Each number is 500 + 25 x the weight over its row's rms, rounded and kept within 0 to 999. Layers, rows and columns count from 0. Numbers have three digits each. The size before them is the row's rms in percent of the matrix's.

# down: layer 4 MLP down (transposed), 1792x448, rms 0.0335, rows 1783-1791, columns 384-447
# up: layer 4 MLP up, 1792x448, rms 0.0335, rows 1784-1791, columns 384-447
down1783 120:518505473515511502524494512511479489479524488441480504476513508439541515476484532537509517498507488489486543485515484521506514462558501507576491501494533489541492532484516478516500459492482433
up1784 093:513509488509511533475522518498539511484496489489529505495504509488468459482466505486493493522485547508512491500498465507468486486460483462534515491585498504509502493528512456540505470492462479
down1784 093:502494506485481509529491502511466481515491522476501509478484528490507542521513510476517523479508459475510509495494533489484514528558516518470498511434497513492518489464501501444479508473512488
up1785 106:507503496511515493499473528540501479436500524490502495505495453500500459486523533499492428531496439492540455507490535482517479498486489510484502465454529514492475540529502484508507483512525480
down1785 102:490527516500474481473509474471495508540496489496487477509497533466479508517445476504488542484525539510464542478490484492476519485505528491515470529547463494517499474477500505508476517503472528
up1786 090:490493501479542505509508478507510464507496514471476544505534533489497501439495501476496563479496512474520527520480486460524493521464539492530537465537508492510503509497520465490511546469538499
down1786 082:508514493545466478513502510489470535517528471512514494495481477502490493500535499508482476526514489485474491489522495526476529486533457522461497524457494485478507512487489511530514474514463497
up1787 086:528485492467521492530507524512512539505482546470484492500503530500467458464516468514537484494522532499502506514490505487467480465531548461459531500529492484548474513512473525485532510530554479
down1787 102:500520498526472509452480462474479474511514477575514518507511478514499499560487562479470503517485464491476496513511489515511544537493465521521511458499482524480505518472530510507440476446485495
up1788 105:498478487500465531520516487497490528528484486537452497483515456532496499502467526517486534517545493517535538466503484517473533445519486508498497512496525471543490484511503499515520540511478478
down1788 105:487499532518516446463527513527530497533505463487528533492484538503513522486522487524518493499497520496474482491487528474539510531478513490530500486523430513466512538487509498489531470479492508
up1789 110:432500462460460546519535523512478486471515515506498515479509431500543501491480478525473462531491495498515501490461487477504475503478480476543489502524496482518510513516496539474497508502519493
down1789 120:566493513513541490477449491492456539509511513515511484538513475502447538511518505496499524517493517504541493481551501515477523502492513511429539493486500489500527478512500515485508490519502505
up1790 103:479518486501457478553499462499493479522457526497433509508501477529524494519502517514502488509491480471519478483527489479481509493480535491545507498526464482510517492537479501499537495513491518
down1790 096:528472508499562487435503509491514549479509467509537540502523502479469508510493488512542503486469551522461507523456506518515459494538476509479511487474533466469470509487519508512473514487514480
up1791 098:506532491527522524520527482504551519487437516503496431468476429519476451484521502492457491503502510496522510493534504466526512498500471542513493484485491533524530485494474481525528538473476511
down1791 099:491460503481478483495478502485460465509555510483501545519527577494487523494479485479555505505489475519479472510482466518457480493453521473477456533527506449488476518506492509475451477494573509